config = dict(
    n_layer=18,
    d_model=576,
    n_head=9,
    n_kv_head=9,
    head_dim=64,
    d_mlp=2304,
    vocab_size=16384,
    activation='quick_gelu',
    norm='rmsnorm',
    norm_place='pre',
    norm_eps=1e-05,
    positions='rope',
    rope_base=10000.0,
    rope_fraction=0.75,
    qk_norm=False,
    attn_scale=0.125,
    bias='none',
    tie_embeddings=True,
    parallel_block=False,
    init='uniform',
    init_std_qkv=0.0336,
    init_std_o=0.0,
    init_std_up=0.0336,
    init_std_down=0.0,
    optimizer='soap_variant',
    lr=0.00207,
    beta1=0.95,
    beta2=0.98,
    weight_decay=0.22,
    lr_head=0.00506,
    grad_clip=1.0,
    warmup_steps=200,
    schedule='wsd',
    decay_fraction=0.779,
    decay_shape='linear',
    final_lr_fraction=0.0,
    batch_tokens=[65536, 131072, 262144],
    seq_len=512,
    doc_mask=True,
    train_tokens=648800000,
    steps=4646,
    dataset='wikipedia_en',
)
Each number is 200 + 30 x the weight over its row's rms, rounded and kept within 0 to 999. Layers, rows and columns count from 0. The size before them is the row's rms in percent of the matrix's.

# layer 13 MLP down (transposed), 2304x576, rms 0.0936, rows 1941-1965, columns 0-143
101,171,227,233,155,209,194,169,231,176,223,247,134,130,201,238,179,248,213,205,147,215,147,237,189,178,206,218,134,189,207,174,179,193,258,125,205,191,192,156,226,211,159,199,176,219,159,232,167,236,160,209,204,202,162,176,197,197,186,212,226,234,241,191,182,177,228,206,200,206,221,182,245,173,190,182,209,218,211,178,214,181,191,204,196,219,246,185,171,192,197,174,244,211,211,207,199,210,217,221,195,163,251,165,248,201,196,182,204,175,212,177,194,176,257,195,248,225,270,194,194,177,198,231,162,188,198,223,211,187,144,206,208,179,182,203,173,208,191,192,255,186,158,177,212
098,172,206,235,226,166,209,224,204,203,223,190,192,210,191,167,225,215,185,182,244,227,224,215,212,181,200,175,157,148,267,239,215,205,211,202,231,167,216,214,227,176,163,166,170,190,199,160,201,209,213,224,170,208,220,200,230,167,206,254,183,215,229,222,188,224,193,208,240,155,235,239,195,171,200,223,230,213,246,173,213,144,234,181,209,176,198,227,219,204,182,190,176,116,234,182,171,208,216,203,195,213,238,200,214,276,262,250,197,153,179,224,240,179,239,143,251,167,217,178,210,200,186,230,206,235,229,213,190,244,185,174,170,195,212,182,240,215,220,177,232,264,213,227,171
097,195,202,186,193,109,247,164,259,187,219,199,191,258,192,203,207,201,180,219,202,200,209,183,173,156,186,184,224,205,219,224,219,176,179,268,197,199,152,197,196,195,234,192,168,196,199,138,174,218,156,176,197,218,218,175,194,175,190,213,251,172,157,166,184,183,169,189,218,205,190,188,188,211,155,196,210,179,245,230,257,184,184,231,205,173,216,195,201,153,164,217,206,229,173,204,210,216,198,226,198,189,190,172,182,246,173,186,222,203,207,200,201,186,168,235,184,130,207,239,166,191,204,244,236,203,208,172,196,211,194,215,169,218,198,177,218,208,176,244,208,265,280,213,221
101,216,177,239,180,200,164,203,180,172,194,210,177,150,199,197,179,195,204,198,194,239,179,182,162,156,206,192,182,197,204,194,226,223,203,209,181,170,155,183,214,213,179,234,205,192,262,217,221,167,180,137,197,163,138,229,213,219,223,154,197,136,234,202,194,235,174,219,234,167,219,222,182,163,174,264,155,190,237,203,185,176,201,182,224,214,216,113,205,225,150,248,215,162,161,202,187,188,172,251,191,209,161,271,198,142,148,181,236,224,172,200,137,225,219,157,232,221,253,187,238,186,222,210,225,210,197,172,155,208,240,222,202,187,145,215,237,186,269,245,225,198,195,198,170
100,235,228,132,189,175,152,175,222,173,217,189,199,197,195,194,219,191,202,224,160,204,213,235,241,219,170,201,170,225,158,207,209,189,233,290,187,224,277,172,257,214,239,217,200,208,193,170,177,169,210,238,220,175,230,184,203,197,177,214,209,192,206,212,187,184,196,193,188,196,188,198,242,232,168,133,140,180,189,252,204,219,215,250,202,240,183,210,250,196,205,189,196,230,148,183,243,136,201,193,203,195,224,228,176,237,173,177,193,236,239,189,217,204,207,227,227,146,162,221,218,178,183,176,224,195,224,208,173,209,175,228,206,151,267,180,227,185,220,182,238,168,221,205,167
092,130,172,155,214,215,184,200,126,194,226,195,185,238,206,249,170,214,213,299,167,210,233,231,177,186,208,227,214,236,235,215,196,222,227,242,293,239,191,168,177,168,231,248,197,224,178,219,185,179,189,208,212,187,243,235,191,181,174,194,138,174,225,184,202,187,207,210,186,224,226,231,249,255,208,209,258,158,199,221,155,207,200,200,170,191,220,232,204,230,235,227,292,226,213,195,221,173,215,237,208,234,210,207,206,231,180,294,175,225,224,213,188,235,195,194,221,175,179,142,191,229,193,245,169,180,139,202,235,213,229,221,237,246,230,164,217,199,184,150,198,209,169,228,189
096,202,194,232,190,221,239,190,264,176,275,182,156,197,171,227,213,104,161,195,192,220,232,199,187,202,225,166,169,238,192,169,191,185,207,236,196,185,190,207,213,213,157,243,166,184,199,224,152,198,218,250,243,241,182,212,192,176,177,201,213,169,229,199,201,169,253,188,226,177,181,212,228,152,212,253,158,220,179,200,227,195,226,175,178,196,227,206,200,204,191,207,214,194,217,215,189,185,119,197,124,181,194,210,174,165,268,176,216,215,247,194,239,223,213,221,240,218,185,216,230,202,194,144,238,203,216,204,200,199,177,186,204,221,215,184,181,154,181,210,165,191,216,193,234
102,218,133,195,163,194,227,204,191,199,192,161,187,172,220,202,215,216,175,203,147,219,130,200,178,164,228,223,200,204,198,294,195,165,229,182,221,203,198,174,187,169,207,194,207,179,198,194,163,174,199,154,239,172,236,213,287,171,197,175,190,190,187,239,146,184,205,177,167,227,146,174,209,255,185,168,195,165,222,175,178,211,245,174,219,162,202,192,227,224,240,204,211,203,208,254,190,230,174,235,193,232,188,198,216,224,178,226,218,198,159,246,181,206,212,233,174,237,196,178,211,130,163,203,165,232,244,173,151,208,180,179,214,197,243,162,190,197,223,146,188,134,216,192,217
106,221,180,183,227,228,196,210,162,141,167,181,157,170,251,257,209,255,212,246,244,186,202,167,219,179,213,162,205,178,236,181,272,230,178,218,192,186,162,208,224,201,255,200,254,159,192,181,237,226,180,180,194,194,259,187,223,204,210,216,128,203,170,213,164,189,223,136,218,196,281,216,257,196,173,226,169,209,156,196,172,187,181,214,213,188,183,155,154,198,250,194,204,238,199,222,200,191,233,221,170,232,129,193,208,201,269,183,196,200,175,182,214,215,232,151,134,208,188,214,199,188,275,180,283,166,172,212,188,200,181,201,153,200,197,174,216,177,177,234,142,221,211,207,196
094,248,199,165,175,188,209,190,239,207,168,198,221,174,202,170,296,186,140,211,241,157,192,234,194,187,187,206,193,237,204,166,267,237,169,171,187,139,210,212,214,231,214,177,215,218,147,199,191,220,207,203,184,209,232,189,216,127,209,281,194,175,183,197,180,190,213,190,193,241,245,222,147,188,156,205,215,171,200,171,216,235,183,207,138,188,188,217,262,177,179,212,281,209,234,231,217,226,153,265,193,221,199,216,229,234,226,140,208,202,198,215,213,143,168,212,226,146,197,189,206,225,171,147,259,226,211,186,194,198,181,211,224,193,193,227,204,198,234,187,271,186,215,190,182
101,228,218,139,190,182,229,183,194,204,211,223,177,211,228,197,194,207,174,199,131,213,233,211,225,166,221,201,243,117,160,228,175,228,182,212,229,232,244,259,170,160,160,231,202,223,202,181,258,154,165,117,178,235,238,164,199,190,202,215,201,218,198,241,197,115,227,203,251,173,239,215,147,207,176,177,222,173,161,209,182,200,217,181,195,217,199,172,176,167,210,180,174,195,224,134,212,172,197,199,192,186,162,208,203,210,254,208,193,184,190,252,188,205,175,207,227,192,186,212,201,165,141,213,215,152,192,198,184,167,159,202,164,138,224,172,177,249,172,232,211,182,224,255,156
099,197,268,185,208,208,164,195,241,184,226,171,188,224,147,215,193,198,167,201,184,185,141,169,245,246,203,213,209,235,154,183,176,178,169,189,167,185,212,235,197,142,150,209,180,153,246,244,131,175,190,189,237,228,225,225,218,171,118,201,182,193,208,203,201,247,241,146,194,204,180,242,220,200,236,158,186,204,240,192,200,176,171,227,230,200,227,214,165,237,207,193,154,227,178,204,225,178,252,281,196,191,168,245,197,232,207,225,199,170,215,223,208,272,153,210,196,192,172,230,187,197,176,185,294,223,226,226,281,185,148,199,220,193,140,255,183,195,173,175,241,236,219,214,153
096,160,205,250,224,245,182,174,177,185,231,217,215,232,192,210,201,219,236,237,256,141,173,227,194,154,190,217,156,134,214,186,205,191,252,200,160,204,213,200,198,204,207,171,274,224,216,142,202,202,198,130,197,198,203,166,200,197,220,181,133,231,215,220,255,175,194,207,164,204,251,217,207,201,217,205,253,210,194,168,225,137,179,233,267,214,187,239,220,195,209,223,140,188,218,214,203,243,248,154,213,173,165,186,192,195,184,140,228,162,168,165,210,200,244,219,188,233,187,214,246,183,234,220,247,187,189,191,171,113,225,220,204,186,197,191,212,212,171,223,207,221,198,209,209
099,314,196,198,238,166,174,179,190,274,149,201,202,173,221,166,221,170,178,142,202,238,201,233,172,262,235,212,185,253,171,218,195,211,219,137,202,207,232,211,176,282,206,170,215,189,202,197,197,217,139,214,195,173,183,143,183,265,186,161,238,175,205,243,197,235,186,214,219,192,261,208,177,200,189,224,219,186,204,200,234,168,202,216,160,189,166,305,185,158,264,159,162,170,156,230,272,230,205,231,197,209,185,159,204,222,177,214,185,224,170,170,187,137,260,193,160,207,200,158,220,224,180,197,222,227,142,208,242,169,149,246,211,224,203,247,159,223,167,189,213,157,209,220,238
094,183,207,283,254,236,172,214,199,238,225,199,181,195,228,199,200,242,211,191,224,204,257,127,210,214,217,237,166,230,192,220,200,189,197,203,160,206,205,194,264,193,162,240,195,186,228,288,169,171,190,189,246,180,263,188,195,198,225,254,175,190,193,231,179,196,179,179,207,205,209,197,164,168,233,243,176,206,205,242,163,168,237,213,166,178,165,255,208,229,175,178,193,182,199,223,177,215,206,193,200,224,205,238,214,133,204,200,276,166,195,256,216,226,231,209,216,210,216,168,179,195,227,219,174,230,207,218,170,258,199,152,229,124,203,216,277,260,244,237,181,158,275,206,176
103,206,220,205,195,209,152,207,185,241,167,201,211,226,231,260,183,194,223,181,210,249,205,155,171,218,195,191,244,200,249,200,161,153,189,168,212,237,167,158,264,193,284,208,279,179,205,205,131,214,166,223,200,203,256,226,172,237,226,181,210,150,161,183,219,180,241,207,190,196,217,208,238,205,201,206,191,219,142,203,233,167,207,208,176,215,212,196,187,151,200,238,183,227,189,257,225,192,248,202,203,176,164,180,239,180,187,238,217,187,235,172,255,214,213,206,167,192,212,248,248,214,190,200,224,241,148,236,174,183,222,206,220,193,179,197,177,167,208,245,211,239,181,226,169
104,177,200,193,139,189,186,251,238,233,185,197,218,212,199,185,176,194,215,235,235,175,199,188,256,171,180,230,220,199,210,166,194,225,160,190,160,227,148,192,187,175,190,200,190,198,240,158,254,273,221,217,197,200,161,177,211,182,163,185,206,160,212,212,142,263,226,179,170,163,174,216,231,247,250,208,209,218,224,207,236,216,176,167,190,216,191,216,197,207,184,162,229,226,198,180,210,198,172,164,217,143,179,145,197,205,202,243,154,211,184,223,240,181,199,172,183,198,184,180,157,200,264,179,179,242,170,245,262,196,213,201,216,224,161,128,252,198,207,240,281,208,242,203,179
096,185,195,182,184,228,212,178,211,203,195,163,216,152,169,201,162,196,173,175,172,153,208,206,168,182,160,196,187,202,246,207,253,205,186,148,240,171,225,224,171,215,196,139,166,199,199,245,214,182,220,205,206,195,207,222,181,199,261,212,188,205,185,243,236,218,196,178,198,214,186,234,216,152,167,156,215,231,221,180,228,180,230,216,225,252,214,236,193,192,165,179,167,218,203,221,217,149,197,222,191,230,173,231,197,255,199,194,155,134,179,151,161,154,199,255,216,235,228,154,214,189,192,222,204,226,275,153,243,155,222,203,216,207,206,198,177,127,176,211,185,249,255,248,198
095,211,149,186,199,165,144,200,196,211,175,256,238,221,225,251,200,213,241,263,151,234,191,216,215,143,170,152,233,203,222,180,211,242,186,231,188,190,139,154,189,244,209,196,250,208,199,294,224,167,245,211,230,206,252,175,198,191,238,214,153,220,185,206,233,219,176,226,236,169,190,276,170,218,200,207,191,174,195,206,226,219,221,238,210,222,176,149,212,205,169,202,262,189,202,135,212,147,162,240,190,235,217,185,216,170,221,195,178,218,191,192,225,190,173,200,210,275,205,187,179,202,176,163,226,150,186,196,204,211,236,192,178,195,183,197,176,226,203,232,185,234,191,236,224
097,207,231,236,188,186,214,209,194,237,239,208,179,210,157,211,248,246,207,156,189,234,171,179,216,289,172,189,194,194,194,200,211,215,177,231,156,203,233,163,164,238,214,272,181,229,169,182,248,195,258,228,237,171,141,244,130,219,204,231,214,196,226,205,247,144,202,202,173,163,124,191,185,174,186,220,220,210,243,184,187,177,212,199,197,229,203,202,220,207,215,227,211,199,161,260,197,221,233,163,220,182,178,200,176,166,203,236,199,159,177,190,208,229,182,207,217,195,179,218,216,174,226,228,207,193,220,197,242,217,220,191,227,218,198,219,169,161,211,174,197,154,232,186,190
098,208,226,208,168,142,213,179,208,178,195,216,215,180,285,180,239,203,206,238,202,168,196,186,201,198,195,193,176,225,218,257,228,203,201,159,186,201,184,225,195,262,140,208,197,193,165,218,241,224,208,231,253,160,259,179,141,134,220,209,240,157,274,137,162,206,207,208,215,210,206,148,174,222,226,208,199,181,197,200,253,191,148,244,159,214,192,222,212,204,162,157,269,208,224,244,236,207,217,204,211,249,231,239,234,176,199,182,196,227,214,183,195,182,203,183,171,165,211,190,228,183,192,211,192,211,209,163,196,215,154,229,233,219,227,208,251,202,186,221,231,201,221,162,220
099,171,230,190,187,209,213,266,206,231,166,175,209,202,183,189,211,221,162,206,215,226,176,225,188,251,177,199,218,195,187,166,197,229,223,168,168,180,198,172,229,217,199,223,208,168,171,186,203,192,258,186,221,212,226,294,139,165,210,188,179,179,193,205,229,178,225,187,228,237,175,189,208,210,215,165,218,172,213,181,146,203,198,208,177,172,205,212,195,242,154,79,267,223,212,181,215,200,207,190,193,166,181,178,148,209,189,126,182,137,180,190,143,193,200,186,232,122,217,173,160,207,238,228,198,267,211,185,191,237,246,180,234,169,172,193,145,212,261,217,213,181,229,136,197
101,211,187,193,255,200,151,200,258,192,219,187,195,209,206,215,166,253,174,196,221,196,206,233,244,223,251,218,165,197,167,201,230,180,210,212,204,170,200,240,195,150,181,135,172,195,209,223,223,226,182,208,238,295,237,246,196,179,172,254,187,179,197,193,230,194,237,249,214,153,184,252,179,175,213,160,208,233,230,204,186,191,206,210,177,234,181,224,218,203,173,179,195,164,216,223,158,233,184,217,200,201,96,209,195,223,182,215,250,167,231,193,217,198,158,185,210,242,228,203,203,180,159,191,201,146,196,239,143,211,202,206,181,240,224,198,173,202,213,188,229,176,223,190,180
094,188,200,217,218,225,198,221,236,194,152,186,211,178,204,192,194,247,175,161,185,216,189,198,193,205,144,143,164,171,156,171,175,236,251,204,210,234,180,178,210,191,202,203,194,156,191,177,201,163,180,180,185,250,206,182,214,208,265,212,206,151,198,171,238,191,201,172,190,288,205,152,214,223,203,228,166,246,201,178,202,216,198,212,219,183,236,168,242,202,197,220,193,193,238,204,176,201,182,197,213,193,249,245,187,173,207,188,242,193,206,198,196,119,237,164,295,263,243,219,216,242,195,156,203,200,174,180,254,196,249,203,224,211,171,206,211,215,235,197,128,198,169,220,239
100,189,254,195,228,124,215,164,241,214,189,191,182,183,203,192,221,218,238,190,200,171,225,211,207,196,169,189,203,194,215,109,208,130,192,178,219,205,231,291,134,215,210,224,121,155,200,205,209,162,235,202,211,124,166,133,235,217,202,186,192,224,202,195,207,209,242,196,221,223,218,167,190,168,176,187,217,235,203,209,242,178,232,221,177,227,204,173,188,187,158,167,177,206,194,178,175,169,226,195,213,173,198,205,229,158,183,195,194,211,217,163,171,205,191,196,150,240,230,218,225,176,147,162,255,203,219,178,192,229,281,186,228,167,200,192,192,216,164,180,202,168,192,193,194
# layer 13 MLP up, 2304x576, rms 0.0889, rows 1942-1965, columns 0-143
094,226,242,176,192,232,178,148,200,187,232,220,209,171,170,199,183,183,190,194,181,181,158,258,186,232,168,147,239,221,186,217,218,203,192,188,185,164,213,179,202,200,191,237,191,199,191,155,220,218,251,171,168,218,190,190,173,161,232,218,217,225,206,126,196,163,180,219,223,253,193,141,221,255,195,266,151,194,218,161,198,133,221,235,214,187,179,208,228,208,187,238,191,205,221,209,189,190,184,165,205,226,152,237,161,150,213,193,220,217,176,193,185,184,156,218,233,189,183,199,203,246,231,167,129,224,207,236,203,256,179,190,209,186,228,207,176,293,218,182,197,186,247,203,211
104,209,213,177,228,231,170,161,212,236,125,207,206,157,200,161,197,236,212,196,215,206,189,252,225,210,184,177,234,244,220,170,175,237,168,202,201,210,203,237,192,221,221,208,224,217,174,212,201,206,181,176,192,207,206,222,207,219,229,156,152,252,215,204,199,210,192,202,187,246,156,203,183,204,210,144,247,180,198,212,205,186,189,177,163,218,192,238,192,200,202,215,200,174,249,212,185,197,227,223,231,230,200,202,206,138,191,217,128,144,218,254,183,177,250,187,182,190,224,228,179,171,187,202,158,278,207,204,220,159,195,209,190,171,161,222,195,229,207,180,147,214,182,204,198
099,234,192,204,199,168,195,253,203,209,231,190,177,219,171,215,180,198,207,131,185,226,200,207,223,186,141,137,212,163,232,177,181,181,214,164,129,157,192,223,200,193,178,227,168,238,202,187,185,283,222,212,148,204,203,166,220,153,243,210,186,209,214,175,292,194,170,139,195,198,138,178,212,220,210,200,183,165,184,197,182,212,243,197,223,139,184,222,203,200,164,170,160,146,201,228,188,175,209,192,170,221,190,210,208,153,188,173,148,208,188,242,243,185,194,220,155,172,226,204,186,209,232,237,234,153,212,208,192,163,202,204,184,168,161,226,213,225,199,244,162,206,220,177,264
095,142,189,186,229,206,155,171,198,203,153,174,151,178,204,228,175,112,195,226,155,224,202,206,227,198,177,225,175,184,175,160,185,174,263,249,241,144,206,158,191,161,157,239,181,210,197,236,278,171,195,199,121,183,213,206,157,246,197,196,223,233,214,202,214,206,218,220,238,191,200,232,235,178,175,193,214,196,178,220,212,169,180,199,204,184,167,217,163,189,195,203,204,199,161,143,223,196,199,201,213,225,175,172,205,194,192,211,190,250,242,238,163,219,172,194,224,204,224,220,200,159,190,173,214,205,190,207,198,225,153,249,196,186,145,169,205,223,197,222,224,204,219,187,163
089,148,164,168,198,192,170,188,226,283,215,230,202,207,218,205,241,170,239,234,187,182,226,176,169,189,237,222,237,167,216,188,204,189,177,183,234,180,175,128,214,218,200,207,210,227,168,202,191,262,174,237,266,212,213,213,186,173,172,213,186,216,216,199,245,191,183,202,207,206,211,216,219,194,201,206,215,159,175,192,183,279,182,177,208,210,184,223,223,236,166,154,210,233,199,184,231,189,180,191,183,186,213,177,167,157,171,210,192,208,177,212,195,237,201,213,232,237,214,238,172,202,214,210,156,211,184,154,261,270,193,207,240,146,233,222,222,225,206,182,186,175,222,215,163
096,194,205,127,226,204,228,149,203,208,168,201,243,161,219,180,233,192,199,192,197,181,190,199,202,228,214,198,235,175,209,200,201,169,230,207,219,113,179,205,247,181,162,189,223,224,124,229,209,187,235,201,202,220,203,240,206,216,193,194,188,224,171,216,209,185,202,203,205,190,188,188,153,186,209,162,161,269,207,164,209,212,234,220,173,140,221,159,209,234,206,149,230,185,219,183,256,215,179,199,238,206,160,188,168,206,220,154,213,190,227,221,205,172,206,203,222,240,165,155,206,126,224,199,225,250,240,223,235,223,221,228,174,154,149,234,217,233,193,234,237,188,207,186,188
101,180,219,173,156,184,161,196,212,160,207,188,147,199,173,199,217,187,211,165,195,233,150,230,160,161,162,253,214,169,202,207,186,163,163,218,220,210,182,136,211,194,210,153,228,278,201,186,150,247,210,199,223,230,177,205,227,152,214,199,201,218,194,230,154,175,198,198,217,203,218,238,259,188,199,199,242,188,201,212,139,174,212,197,187,172,289,173,205,145,225,257,220,194,215,214,232,253,184,227,244,159,226,209,219,183,193,175,190,209,180,245,138,135,166,211,218,213,220,172,193,198,203,243,188,173,241,247,201,195,152,219,197,232,180,223,249,189,206,246,200,162,276,224,150
103,185,137,260,247,261,256,212,221,191,203,232,226,182,255,244,215,221,133,236,223,210,173,210,181,211,154,174,189,173,233,229,228,198,231,212,209,206,148,203,171,220,138,185,203,222,189,183,245,127,174,218,168,210,206,210,185,263,224,214,227,229,209,206,173,174,212,197,198,172,185,179,236,212,203,172,193,193,216,236,233,202,161,228,156,213,212,213,216,186,231,208,233,204,253,232,204,192,205,189,180,200,194,193,237,200,246,147,200,219,220,147,173,203,237,269,225,177,200,198,193,221,191,178,218,212,197,234,157,195,204,226,184,240,216,186,238,191,171,224,136,243,222,201,198
088,209,207,184,218,216,224,208,212,172,202,174,261,253,209,193,203,150,203,215,227,175,177,230,218,213,203,208,196,204,220,210,238,170,152,205,237,214,183,243,186,169,213,209,181,157,206,207,194,228,209,147,170,186,199,197,214,211,176,187,171,214,187,191,162,227,212,229,196,164,225,171,245,200,178,131,167,198,182,159,219,226,159,227,227,286,179,234,202,260,129,195,128,199,199,168,199,249,234,174,242,220,207,178,152,244,188,223,169,201,154,169,190,166,157,191,222,193,214,233,138,236,187,206,200,210,235,233,161,176,175,153,241,219,186,181,133,192,207,204,210,143,226,215,208
105,204,242,179,162,204,224,191,189,169,176,169,159,253,225,182,184,221,178,211,262,171,218,166,223,217,209,229,173,202,249,254,160,216,231,200,232,171,228,225,164,233,210,181,217,174,185,242,210,226,185,182,209,224,230,171,214,217,156,213,156,214,221,186,195,243,179,221,194,175,177,197,193,274,204,202,181,199,165,261,182,184,222,207,219,168,221,226,169,207,260,170,275,243,169,215,193,174,220,150,231,237,162,145,167,235,194,194,160,200,203,172,181,209,252,129,255,201,176,172,176,138,204,193,201,204,183,205,166,198,200,212,215,199,194,198,181,222,209,233,164,215,147,193,198
098,198,166,173,188,224,223,198,241,213,228,238,233,201,197,176,141,193,213,164,255,223,161,212,169,191,191,202,240,204,174,163,178,186,217,147,79,222,187,171,178,175,183,185,187,206,169,221,137,231,208,207,205,177,262,175,224,164,215,209,207,220,197,240,174,162,204,207,236,183,190,211,236,132,181,240,150,200,183,170,199,199,180,225,237,146,210,193,238,200,219,219,185,203,206,200,244,216,228,176,213,234,163,201,183,212,182,174,222,198,199,201,241,214,169,224,136,278,224,194,204,178,205,161,237,209,221,183,184,199,210,159,185,169,170,130,186,216,187,205,189,169,114,183,174
094,209,192,211,192,203,153,191,217,198,235,177,143,205,189,244,216,249,232,250,220,197,209,235,202,135,194,169,189,202,158,209,221,201,222,247,183,212,197,229,140,255,216,161,230,173,243,191,207,237,211,218,106,210,240,208,175,136,217,226,206,177,206,230,278,218,247,202,173,205,259,191,238,264,168,211,174,206,206,210,196,178,223,191,208,212,177,244,227,159,197,215,183,172,172,167,177,190,203,203,219,208,213,205,184,203,175,176,194,184,231,127,257,141,178,202,193,244,185,196,217,221,245,188,224,227,208,230,167,114,185,160,218,230,190,170,209,194,171,192,204,204,230,205,283
102,254,169,223,176,151,196,206,172,234,185,169,194,208,181,235,235,213,205,212,215,212,235,206,201,186,199,160,187,261,115,155,152,202,198,185,215,202,165,231,151,208,185,184,192,153,227,214,229,237,200,241,145,193,148,232,162,185,248,185,219,188,245,215,189,238,168,240,216,202,193,219,217,290,181,219,187,228,195,204,145,213,169,209,240,154,227,165,162,188,197,195,203,185,201,198,224,281,210,155,212,155,210,216,255,205,178,204,159,226,211,159,205,218,202,209,212,268,150,195,185,223,247,188,211,228,208,194,272,170,243,209,126,181,201,248,210,194,188,205,189,180,161,191,158
092,159,167,208,238,290,181,132,189,174,226,213,215,222,218,240,184,217,199,222,235,149,171,190,178,192,223,189,214,180,237,229,166,154,211,205,203,179,182,200,215,179,205,202,202,195,206,241,208,177,147,192,209,173,210,199,188,198,196,181,229,226,198,234,215,185,205,212,187,211,248,215,171,168,239,189,227,229,131,186,240,208,228,159,252,237,189,191,193,133,178,223,204,187,194,173,202,232,185,229,174,246,195,197,164,188,227,188,169,196,203,208,192,174,125,205,169,205,185,205,197,221,243,183,210,229,212,263,213,159,217,243,206,170,199,231,219,183,201,189,143,207,200,144,226
098,230,209,278,204,206,197,183,195,198,204,189,185,212,167,232,204,210,159,166,217,245,193,132,227,206,169,180,195,131,267,200,147,181,197,235,223,197,237,194,164,233,165,130,172,218,196,212,234,206,186,244,166,212,219,180,197,178,207,245,197,168,178,223,144,226,177,194,253,201,153,237,253,191,185,190,195,154,186,206,200,235,156,211,175,227,188,253,204,150,238,204,185,165,210,198,183,208,153,220,233,184,231,212,245,182,191,236,230,223,232,167,237,205,183,225,212,165,186,174,239,159,186,201,253,211,235,204,194,183,203,225,164,174,168,247,145,165,186,196,158,180,179,173,192
109,218,177,231,226,235,161,206,211,215,130,211,221,179,220,207,214,173,218,183,200,154,172,166,152,230,197,217,116,212,190,211,241,171,188,185,217,158,168,171,170,192,180,178,171,190,214,166,201,260,268,214,193,162,221,184,163,173,155,207,208,237,231,232,171,238,238,211,229,171,174,219,251,249,222,119,235,212,152,199,226,217,185,211,232,220,213,217,221,261,220,212,159,220,244,226,173,180,223,143,187,168,182,198,174,181,187,205,140,200,201,200,201,207,220,255,220,181,235,117,168,201,215,236,166,197,196,201,209,203,176,187,247,227,163,237,213,215,169,243,204,209,224,198,112
098,181,217,217,192,164,200,265,187,183,209,205,234,161,176,177,212,225,176,202,199,167,180,171,122,166,195,212,224,213,219,148,214,237,123,191,224,154,156,181,219,201,199,154,243,208,252,178,228,234,232,228,186,183,240,209,238,194,168,201,199,200,207,214,206,202,204,211,202,250,187,193,182,177,210,193,221,245,252,186,217,212,182,187,178,206,207,238,172,212,167,191,205,160,180,200,163,204,164,196,244,194,237,219,159,227,145,242,211,208,217,226,230,186,230,182,228,240,230,171,211,215,195,175,195,172,182,173,170,193,212,207,150,183,184,172,236,212,237,282,221,166,198,207,157
094,204,185,208,162,214,168,157,219,178,184,264,142,249,213,182,192,207,173,264,205,230,182,151,154,245,182,218,205,182,198,206,210,194,204,155,225,172,162,204,210,215,191,198,216,188,212,193,202,189,190,285,205,175,217,256,139,138,216,222,188,185,190,185,225,174,236,207,183,204,213,203,223,237,247,200,184,195,219,164,203,210,201,208,236,190,216,167,209,233,197,187,208,198,194,202,199,207,221,196,213,152,161,196,246,187,289,198,167,253,227,194,234,181,193,208,234,188,193,172,176,229,191,229,252,214,176,216,209,175,213,183,186,205,165,228,140,196,229,165,229,196,211,200,154
097,190,148,302,170,218,219,191,246,190,204,181,175,208,220,247,266,195,190,154,209,255,235,179,230,220,166,228,195,214,198,197,232,228,216,238,205,156,249,228,239,186,213,184,183,205,158,207,199,207,213,150,213,189,202,197,195,181,230,217,206,185,216,206,288,185,228,229,228,240,227,201,158,180,216,174,199,230,193,172,233,174,158,202,259,176,168,221,205,190,188,197,233,208,216,235,208,170,241,144,178,236,196,156,194,181,177,173,210,218,184,134,231,198,144,192,174,174,228,202,280,218,231,205,170,289,217,187,207,190,201,181,239,227,111,230,165,205,191,209,225,185,212,238,187
091,189,250,236,187,215,196,217,180,201,199,257,258,251,236,144,173,102,195,205,127,174,237,159,204,197,212,218,216,247,199,207,132,234,226,199,199,195,214,222,203,184,232,183,168,175,228,244,216,175,220,209,281,154,240,240,184,207,202,253,213,207,231,161,220,208,197,200,228,222,210,230,204,140,231,209,199,195,192,175,193,182,200,201,170,191,179,227,211,231,164,199,209,288,241,244,141,181,180,196,203,200,110,177,243,207,194,168,167,194,231,198,252,179,210,196,265,212,196,263,281,212,225,184,219,178,169,199,180,217,186,214,184,213,159,213,139,205,242,209,193,212,149,213,235
093,205,209,151,167,113,218,146,230,236,263,194,183,175,218,207,218,195,175,206,135,207,216,204,270,221,192,206,232,223,207,170,233,184,201,223,153,204,179,182,210,181,167,182,148,195,226,186,161,209,192,179,174,190,201,194,200,155,165,237,225,209,186,154,188,210,219,216,191,171,220,225,203,205,175,221,227,250,209,199,228,230,203,182,247,176,256,216,188,177,187,198,161,225,239,204,228,262,215,224,171,196,218,199,184,194,239,179,146,225,181,274,220,214,206,248,195,220,177,236,180,210,166,188,198,196,190,176,196,259,195,189,165,180,212,137,176,208,203,232,205,234,192,171,182
094,192,230,251,217,281,229,185,195,193,195,204,191,226,209,173,144,181,160,245,198,186,189,184,213,219,216,206,207,224,192,162,265,209,230,191,163,176,209,229,196,132,277,159,196,225,166,237,187,260,190,208,206,174,221,202,171,230,217,204,215,242,247,214,189,255,176,236,182,196,161,205,195,207,190,203,222,192,218,194,197,146,202,213,178,208,252,191,191,235,101,198,221,194,211,200,193,243,207,259,187,211,188,218,199,201,179,217,227,219,145,195,230,172,196,208,183,204,224,210,207,204,259,185,190,231,171,95,243,226,226,178,132,152,226,274,133,233,257,235,157,157,195,212,217
097,181,194,208,209,211,202,270,167,222,266,157,205,157,213,184,255,179,201,209,186,226,193,160,182,161,173,202,235,198,187,173,187,185,231,230,181,178,234,213,130,173,155,165,198,195,202,196,157,209,200,223,227,172,231,214,140,177,173,154,173,219,206,151,217,241,235,249,182,230,182,185,205,201,177,211,209,178,168,209,181,231,212,161,189,219,218,250,222,186,208,191,190,211,162,185,238,159,273,162,207,170,174,184,154,193,146,224,207,208,192,172,193,203,214,242,227,165,185,179,176,187,186,205,235,256,148,233,218,284,202,195,261,175,217,208,165,217,128,163,204,223,221,190,223
102,221,188,219,210,178,106,128,201,236,198,206,236,208,145,191,203,216,235,218,156,191,190,238,240,188,232,182,241,212,169,182,174,154,221,192,169,161,232,187,229,225,205,221,184,214,181,239,188,150,177,194,206,185,173,243,210,141,213,178,201,177,173,193,198,216,208,207,186,280,200,198,214,241,148,169,238,209,163,190,210,217,153,241,184,248,185,247,189,164,171,172,198,179,217,185,181,209,232,219,263,174,111,164,177,219,220,194,213,184,220,196,233,191,198,209,183,260,210,240,175,201,226,175,215,148,178,217,219,91,202,170,191,156,214,169,149,207,162,217,238,221,195,218,172